{
  "n_layer": 8,
  "d_model": 512,
  "n_head": 4,
  "n_kv_head": 4,
  "head_dim": 128,
  "d_mlp": 1024,
  "vocab_size": 27653,
  "activation": "swiglu",
  "norm": "layernorm",
  "norm_place": "pre",
  "norm_eps": 1e-05,
  "positions": "learned+rope",
  "rope_base": 1000000.0,
  "rope_fraction": 0.25,
  "qk_norm": false,
  "attn_scale": 0.0884,
  "bias": "all",
  "tie_embeddings": true,
  "parallel_block": false,
  "init": "normal",
  "init_std_qkv": 0.0209,
  "init_std_o": 0.00523,
  "init_std_up": 0.0209,
  "init_std_down": 0.00523,
  "optimizer": "adamw",
  "lr": 0.00064,
  "beta1": 0.95,
  "beta2": 0.98,
  "weight_decay": 0.16,
  "lr_head": 0.00435,
  "warmup_steps": 333,
  "schedule": "cos",
  "final_lr_fraction": 0.1,
  "batch_tokens": [65536, 131072, 196608],
  "seq_len": 1024,
  "doc_mask": false,
  "train_tokens": 1040000000,
  "steps": 8877,
  "dataset": "wikipedia_en"
}
Each number is 200 + 40 x the weight over the matrix's rms, rounded and kept within 0 to 999. Layers, rows and columns count from 0.

# down: layer 2 MLP down (transposed), 1024x512, rms 0.0362, rows 977-993, columns 256-319
# gate: layer 2 MLP gate, 1024x512, rms 0.0396, rows 978-993, columns 256-319
# up: layer 2 MLP up, 1024x512, rms 0.0397, rows 978-993, columns 256-319
down977,93,235,193,179,172,238,218,175,156,237,179,214,151,221,214,160,211,210,204,112,189,170,227,182,199,200,245,171,273,203,189,191,241,199,191,206,156,203,234,220,146,207,174,199,277,184,201,224,219,152,131,181,223,208,186,254,181,189,177,273,282,146,182,163
gate978,245,249,186,156,180,178,238,121,213,178,168,171,172,216,273,167,215,195,161,181,195,233,175,295,245,151,218,226,182,184,182,194,190,199,208,197,186,211,197,197,209,230,158,209,162,139,189,248,134,229,292,206,222,219,138,136,230,130,151,242,242,206,240,182
up978,208,197,238,191,210,290,253,210,162,241,156,123,166,202,202,211,199,250,188,198,187,216,180,189,147,216,208,228,127,237,302,132,270,240,232,212,205,138,158,223,184,212,226,210,238,209,127,191,237,197,262,239,281,157,233,210,200,213,213,278,159,267,152,225
down978,62,152,231,298,228,154,265,251,131,237,244,224,169,157,164,195,184,217,195,219,202,194,260,149,189,203,204,185,211,252,110,177,224,152,197,201,218,167,223,206,249,177,258,320,169,164,213,238,217,221,140,207,232,190,236,247,152,202,205,278,179,174,214,246
gate979,171,256,206,191,176,230,184,159,200,189,158,256,182,218,206,254,249,189,180,239,259,162,289,193,205,194,149,203,218,244,162,276,252,162,304,197,183,159,215,188,187,143,152,204,213,186,165,252,179,154,241,258,157,229,225,209,148,226,160,232,297,164,276,209
up979,152,198,139,226,182,159,165,245,195,157,192,163,163,197,216,177,186,196,175,231,132,245,239,263,253,192,165,190,181,226,228,217,214,214,222,180,178,222,178,194,241,151,275,134,210,221,233,198,190,266,264,256,167,160,172,173,173,277,217,227,262,277,205,285
down979,192,250,241,216,247,186,206,164,185,241,124,286,204,256,111,232,154,162,204,208,196,168,218,215,165,221,179,118,244,225,153,226,151,180,271,237,203,181,202,161,218,179,204,143,168,186,194,233,162,179,207,224,164,202,250,204,188,173,173,208,242,182,287,234
gate980,220,165,194,156,80,180,247,249,181,183,165,183,176,185,278,155,200,200,214,191,202,267,251,218,195,208,241,183,179,153,221,201,270,230,218,191,188,220,293,176,227,198,187,243,192,213,177,155,218,230,218,161,141,145,232,239,173,186,162,114,209,235,217,173
up980,163,251,140,119,178,209,254,217,183,171,198,290,159,195,236,186,230,156,219,236,220,192,149,206,118,167,160,231,199,201,205,214,194,151,206,229,178,261,167,229,223,225,216,181,243,230,230,157,183,154,305,160,239,158,268,155,186,144,246,208,159,193,182,227
down980,233,230,195,207,165,207,171,226,178,232,240,124,157,151,237,200,152,210,195,139,166,214,199,172,205,236,172,237,151,195,187,219,107,198,185,221,216,203,226,178,171,203,178,148,211,214,170,219,183,232,256,231,208,142,165,207,164,190,226,266,166,218,130,180
gate981,217,220,134,249,196,141,247,183,192,184,167,197,205,155,220,222,179,216,211,209,181,172,196,246,221,202,234,200,211,175,223,182,181,238,208,201,227,173,218,232,207,173,277,193,215,203,143,181,179,222,168,186,232,247,154,247,156,243,214,209,204,190,182,145
up981,243,195,211,169,202,179,165,152,190,210,213,216,180,212,177,199,166,260,187,163,209,186,236,118,199,150,173,166,205,183,228,214,126,135,213,235,139,239,179,228,104,166,234,209,226,188,223,211,230,140,263,172,139,221,228,149,169,205,161,198,222,191,144,193
down981,230,216,183,171,236,239,306,228,150,268,183,148,271,251,141,212,201,261,204,182,155,227,185,200,234,180,156,248,184,196,223,201,141,214,260,213,196,191,267,201,197,228,186,161,221,222,196,271,196,179,209,200,196,164,159,203,214,193,159,117,281,224,193,190
gate982,194,208,133,143,177,154,139,137,213,124,215,173,171,248,202,256,234,153,306,199,230,177,164,106,178,174,164,291,221,142,178,221,284,197,281,146,167,226,221,179,188,207,110,202,185,137,117,264,116,243,246,180,92,282,158,212,265,287,166,207,171,119,195,168
up982,237,222,152,177,158,210,211,218,187,147,192,216,220,165,208,180,255,241,210,206,232,179,156,183,182,231,198,256,252,237,147,124,160,223,215,172,231,176,150,243,240,152,196,263,201,176,122,200,190,218,256,166,172,215,181,203,301,304,174,236,149,171,147,188
down982,181,222,151,222,228,144,210,243,212,169,206,192,209,210,203,227,231,227,205,170,235,168,195,199,211,246,180,163,236,210,176,174,157,211,257,209,209,173,173,234,235,215,194,207,246,199,246,125,213,194,260,195,212,190,239,184,223,166,244,245,153,285,168,215
gate983,183,272,189,268,174,230,185,232,270,175,160,137,161,167,162,201,124,193,162,230,221,184,195,220,203,175,165,325,207,120,195,149,196,188,164,185,143,245,161,248,190,104,234,167,254,131,206,189,294,151,199,233,230,279,297,198,264,211,184,240,174,301,120,199
up983,229,175,213,215,158,213,143,207,114,238,171,186,222,221,193,210,180,171,257,168,197,234,192,170,211,209,243,217,232,211,127,153,216,234,200,254,163,232,207,264,161,279,155,234,185,211,226,230,232,266,229,180,184,182,189,223,231,220,98,158,183,173,261,102
down983,246,260,193,238,233,180,194,223,284,155,229,141,217,176,185,214,186,204,151,197,241,201,151,191,197,204,196,259,187,169,253,196,166,230,198,189,182,187,199,167,241,142,258,201,228,185,221,186,183,175,239,183,246,190,213,192,130,157,265,247,221,227,70,232
gate984,195,187,170,235,165,161,270,279,193,261,185,168,108,285,215,269,236,231,213,163,241,229,207,243,196,133,215,182,230,131,184,209,229,194,270,228,261,207,189,196,266,202,265,170,165,197,141,249,201,234,247,203,163,242,129,220,196,177,222,171,293,154,264,177
up984,189,171,208,238,223,117,245,212,270,198,125,242,210,171,218,197,246,145,219,215,139,212,216,211,203,248,240,170,182,228,171,227,240,294,223,201,230,151,137,196,247,181,185,220,186,193,211,168,247,184,167,142,243,198,222,263,210,198,200,202,113,148,194,213
down984,174,251,241,234,261,172,229,284,222,204,151,217,211,199,170,253,156,263,209,172,215,162,163,240,253,243,198,203,288,180,185,201,228,160,171,214,213,141,248,236,223,161,171,143,189,244,188,202,242,123,228,144,166,183,228,128,216,167,232,190,223,141,226,176
gate985,200,193,205,219,219,180,142,157,188,187,219,199,210,165,217,258,239,118,265,216,157,271,133,193,212,199,190,286,150,216,213,179,208,129,214,215,221,189,239,154,190,167,201,213,185,201,174,231,208,179,230,169,224,188,115,180,180,166,237,229,248,140,209,254
up985,202,183,187,205,235,188,194,208,244,116,193,290,243,198,238,243,176,256,174,232,280,207,188,204,162,242,208,164,246,240,187,230,243,205,250,268,216,182,245,227,197,200,218,128,192,132,207,229,257,157,94,184,236,135,109,214,248,222,209,160,197,115,188,96
down985,193,178,200,175,271,197,192,274,243,170,187,148,186,177,193,187,208,258,203,179,160,208,197,224,109,216,175,182,219,299,210,204,196,214,228,200,157,159,135,234,184,189,233,122,183,213,112,210,215,132,178,185,174,168,114,112,211,229,190,213,155,282,193,203
gate986,201,201,229,153,195,186,169,164,126,212,175,189,142,212,202,267,214,222,217,221,229,204,205,120,242,175,160,168,174,218,149,221,184,199,118,225,206,266,170,200,209,180,154,187,173,141,236,262,153,159,164,186,206,246,169,252,169,186,246,241,156,213,231,171
up986,263,240,185,199,159,163,186,180,193,223,58,288,174,180,158,193,204,216,177,238,161,190,168,174,269,288,195,203,232,232,263,157,223,149,123,217,247,215,208,206,216,160,198,235,178,211,229,204,151,201,163,146,193,200,184,186,226,265,220,170,116,227,183,139
down986,243,209,216,177,232,110,151,196,163,250,337,258,211,149,237,175,198,93,250,186,90,133,239,229,201,273,192,153,315,165,204,185,217,166,188,136,257,181,166,223,179,269,278,248,161,240,165,211,213,200,244,211,112,201,235,193,188,135,188,222,147,293,185,203
gate987,166,200,144,291,229,210,206,203,179,243,171,175,168,183,161,224,221,185,202,185,243,192,160,145,138,147,223,210,113,221,206,275,213,151,192,186,211,249,256,191,201,151,183,168,226,213,179,214,155,202,234,218,230,226,215,203,178,167,240,224,226,183,203,194
up987,267,187,125,206,148,212,190,266,169,192,192,225,295,234,145,195,156,213,229,254,230,195,187,183,149,275,224,127,160,206,97,304,184,217,301,243,231,207,164,194,185,141,242,217,150,195,284,229,216,143,204,138,93,220,132,135,244,271,236,208,195,232,249,189
down987,162,185,119,212,247,271,182,168,167,257,142,231,227,163,213,219,135,208,216,307,213,148,176,170,205,284,188,133,101,196,183,157,176,216,222,189,167,224,184,209,135,153,183,261,228,141,192,158,186,140,157,243,94,242,177,185,200,208,157,203,145,195,233,248
gate988,286,237,173,141,149,160,236,215,173,172,292,270,255,235,200,222,138,153,215,243,173,206,191,169,221,183,237,118,189,133,183,195,185,140,247,234,190,183,158,216,177,165,184,142,215,188,221,142,222,211,194,156,164,247,213,199,166,162,220,197,218,173,240,208
up988,156,156,175,198,252,241,238,188,247,161,194,210,207,177,158,246,154,180,171,155,244,230,219,145,281,228,119,120,156,118,214,304,245,226,254,170,155,227,183,160,209,207,216,112,248,221,208,231,222,217,223,206,216,211,102,211,199,135,235,178,242,167,312,185
down988,192,169,218,136,199,199,198,186,192,192,241,175,250,266,138,163,188,166,187,192,249,122,126,194,221,207,144,203,188,238,164,246,233,180,203,191,135,214,224,221,222,200,247,129,176,218,242,202,245,92,232,164,209,339,128,260,199,84,214,165,244,137,254,235
gate989,224,142,162,155,193,215,192,215,159,257,186,219,245,170,209,200,233,177,196,170,254,200,208,221,175,240,207,214,215,222,147,145,172,227,240,164,225,183,149,178,230,174,184,204,170,209,186,270,190,191,256,242,216,212,173,194,232,235,240,131,131,235,198,161
up989,243,193,239,219,118,191,147,225,261,186,225,130,181,226,185,203,182,226,262,200,227,135,156,169,279,148,131,123,150,188,192,249,288,184,205,112,206,167,260,171,237,135,233,196,140,217,209,168,127,168,157,146,280,174,190,260,206,191,267,113,162,192,244,264
down989,159,218,159,264,107,209,216,165,218,182,217,188,189,259,150,235,170,178,256,171,204,250,203,181,277,167,241,200,205,152,217,221,232,205,142,197,281,208,230,204,174,158,180,129,184,208,233,213,223,178,212,211,236,202,231,169,219,321,153,181,196,221,219,248
gate990,193,256,139,221,211,200,138,127,193,204,198,153,202,251,181,257,126,126,259,267,241,248,184,153,204,174,161,179,215,159,175,182,218,200,229,256,230,179,200,157,248,171,219,82,210,208,209,193,213,248,180,214,115,173,187,237,190,195,143,155,199,180,245,273
up990,219,197,201,230,292,239,131,230,104,204,212,173,190,210,244,211,198,180,184,238,190,181,173,212,167,241,203,229,232,187,154,255,217,246,140,214,227,183,322,161,214,144,240,228,195,168,262,216,263,130,210,231,226,234,216,169,192,220,211,163,210,282,254,219
down990,217,238,194,149,179,208,175,201,228,217,152,289,252,229,166,185,219,177,210,194,166,188,113,161,170,192,176,276,195,183,221,208,205,128,213,254,202,213,211,261,181,155,173,167,227,191,163,174,173,269,166,198,220,206,201,175,227,170,251,204,207,228,111,206
gate991,121,188,124,160,223,78,215,179,223,217,160,171,194,197,216,141,182,186,140,145,206,178,187,150,187,218,160,150,143,246,192,189,136,237,194,169,176,194,245,249,200,210,143,243,158,194,239,238,224,152,141,274,207,160,167,243,183,152,179,196,160,69,266,206
up991,268,123,298,169,161,286,190,223,252,239,119,295,144,193,209,170,280,219,151,188,199,158,270,218,190,229,184,236,199,222,256,174,194,282,201,181,169,188,202,211,135,249,141,251,213,194,207,272,167,196,231,197,223,211,194,243,212,257,227,226,197,280,246,186
down991,192,169,183,175,198,291,235,254,233,184,207,265,140,155,177,255,226,332,242,172,183,213,205,193,221,255,208,189,169,234,280,178,147,212,238,202,215,233,174,189,149,298,226,198,180,115,211,215,205,148,206,235,258,243,172,169,196,202,225,159,246,220,206,103
gate992,206,146,320,244,212,198,189,208,171,189,290,193,222,250,326,160,182,191,218,190,130,138,189,261,162,205,217,188,169,223,161,238,248,222,215,204,264,229,191,173,221,203,172,146,164,178,160,154,168,276,215,222,200,193,197,219,193,234,173,110,219,240,188,200
up992,234,229,195,193,181,213,184,258,132,156,160,142,144,197,230,210,264,138,172,234,115,206,186,275,248,195,226,135,236,210,187,214,196,211,256,154,158,170,184,177,194,138,232,145,205,225,190,178,266,113,169,158,197,178,224,205,274,183,131,190,223,185,186,184
down992,191,211,196,187,216,191,160,206,241,231,233,256,177,228,167,173,170,220,169,195,219,185,177,159,171,228,221,147,214,213,176,141,195,180,131,193,233,244,243,125,183,208,205,161,195,190,215,256,238,175,148,225,148,224,74,195,181,181,234,193,205,206,208,187
gate993,236,222,192,157,181,110,124,167,251,133,294,218,199,189,154,257,213,196,263,166,184,227,196,157,228,161,191,165,160,200,192,213,229,223,207,202,163,223,215,110,123,157,144,249,234,178,191,225,227,181,185,200,203,210,203,140,173,183,176,162,212,143,267,176
up993,244,239,225,187,236,192,140,153,177,147,166,224,209,156,200,189,227,227,143,121,173,191,172,234,194,260,174,179,187,210,180,158,229,185,94,185,181,195,151,195,149,158,165,278,235,211,207,166,238,166,248,171,212,229,285,215,197,219,159,180,203,210,236,232
down993,203,192,139,198,215,160,204,183,163,217,240,185,208,228,230,215,206,176,195,216,206,209,102,177,183,224,118,199,262,130,206,175,105,192,114,294,178,235,186,237,167,170,266,152,237,208,192,191,209,194,130,212,190,163,228,261,193,168,224,237,257,221,243,242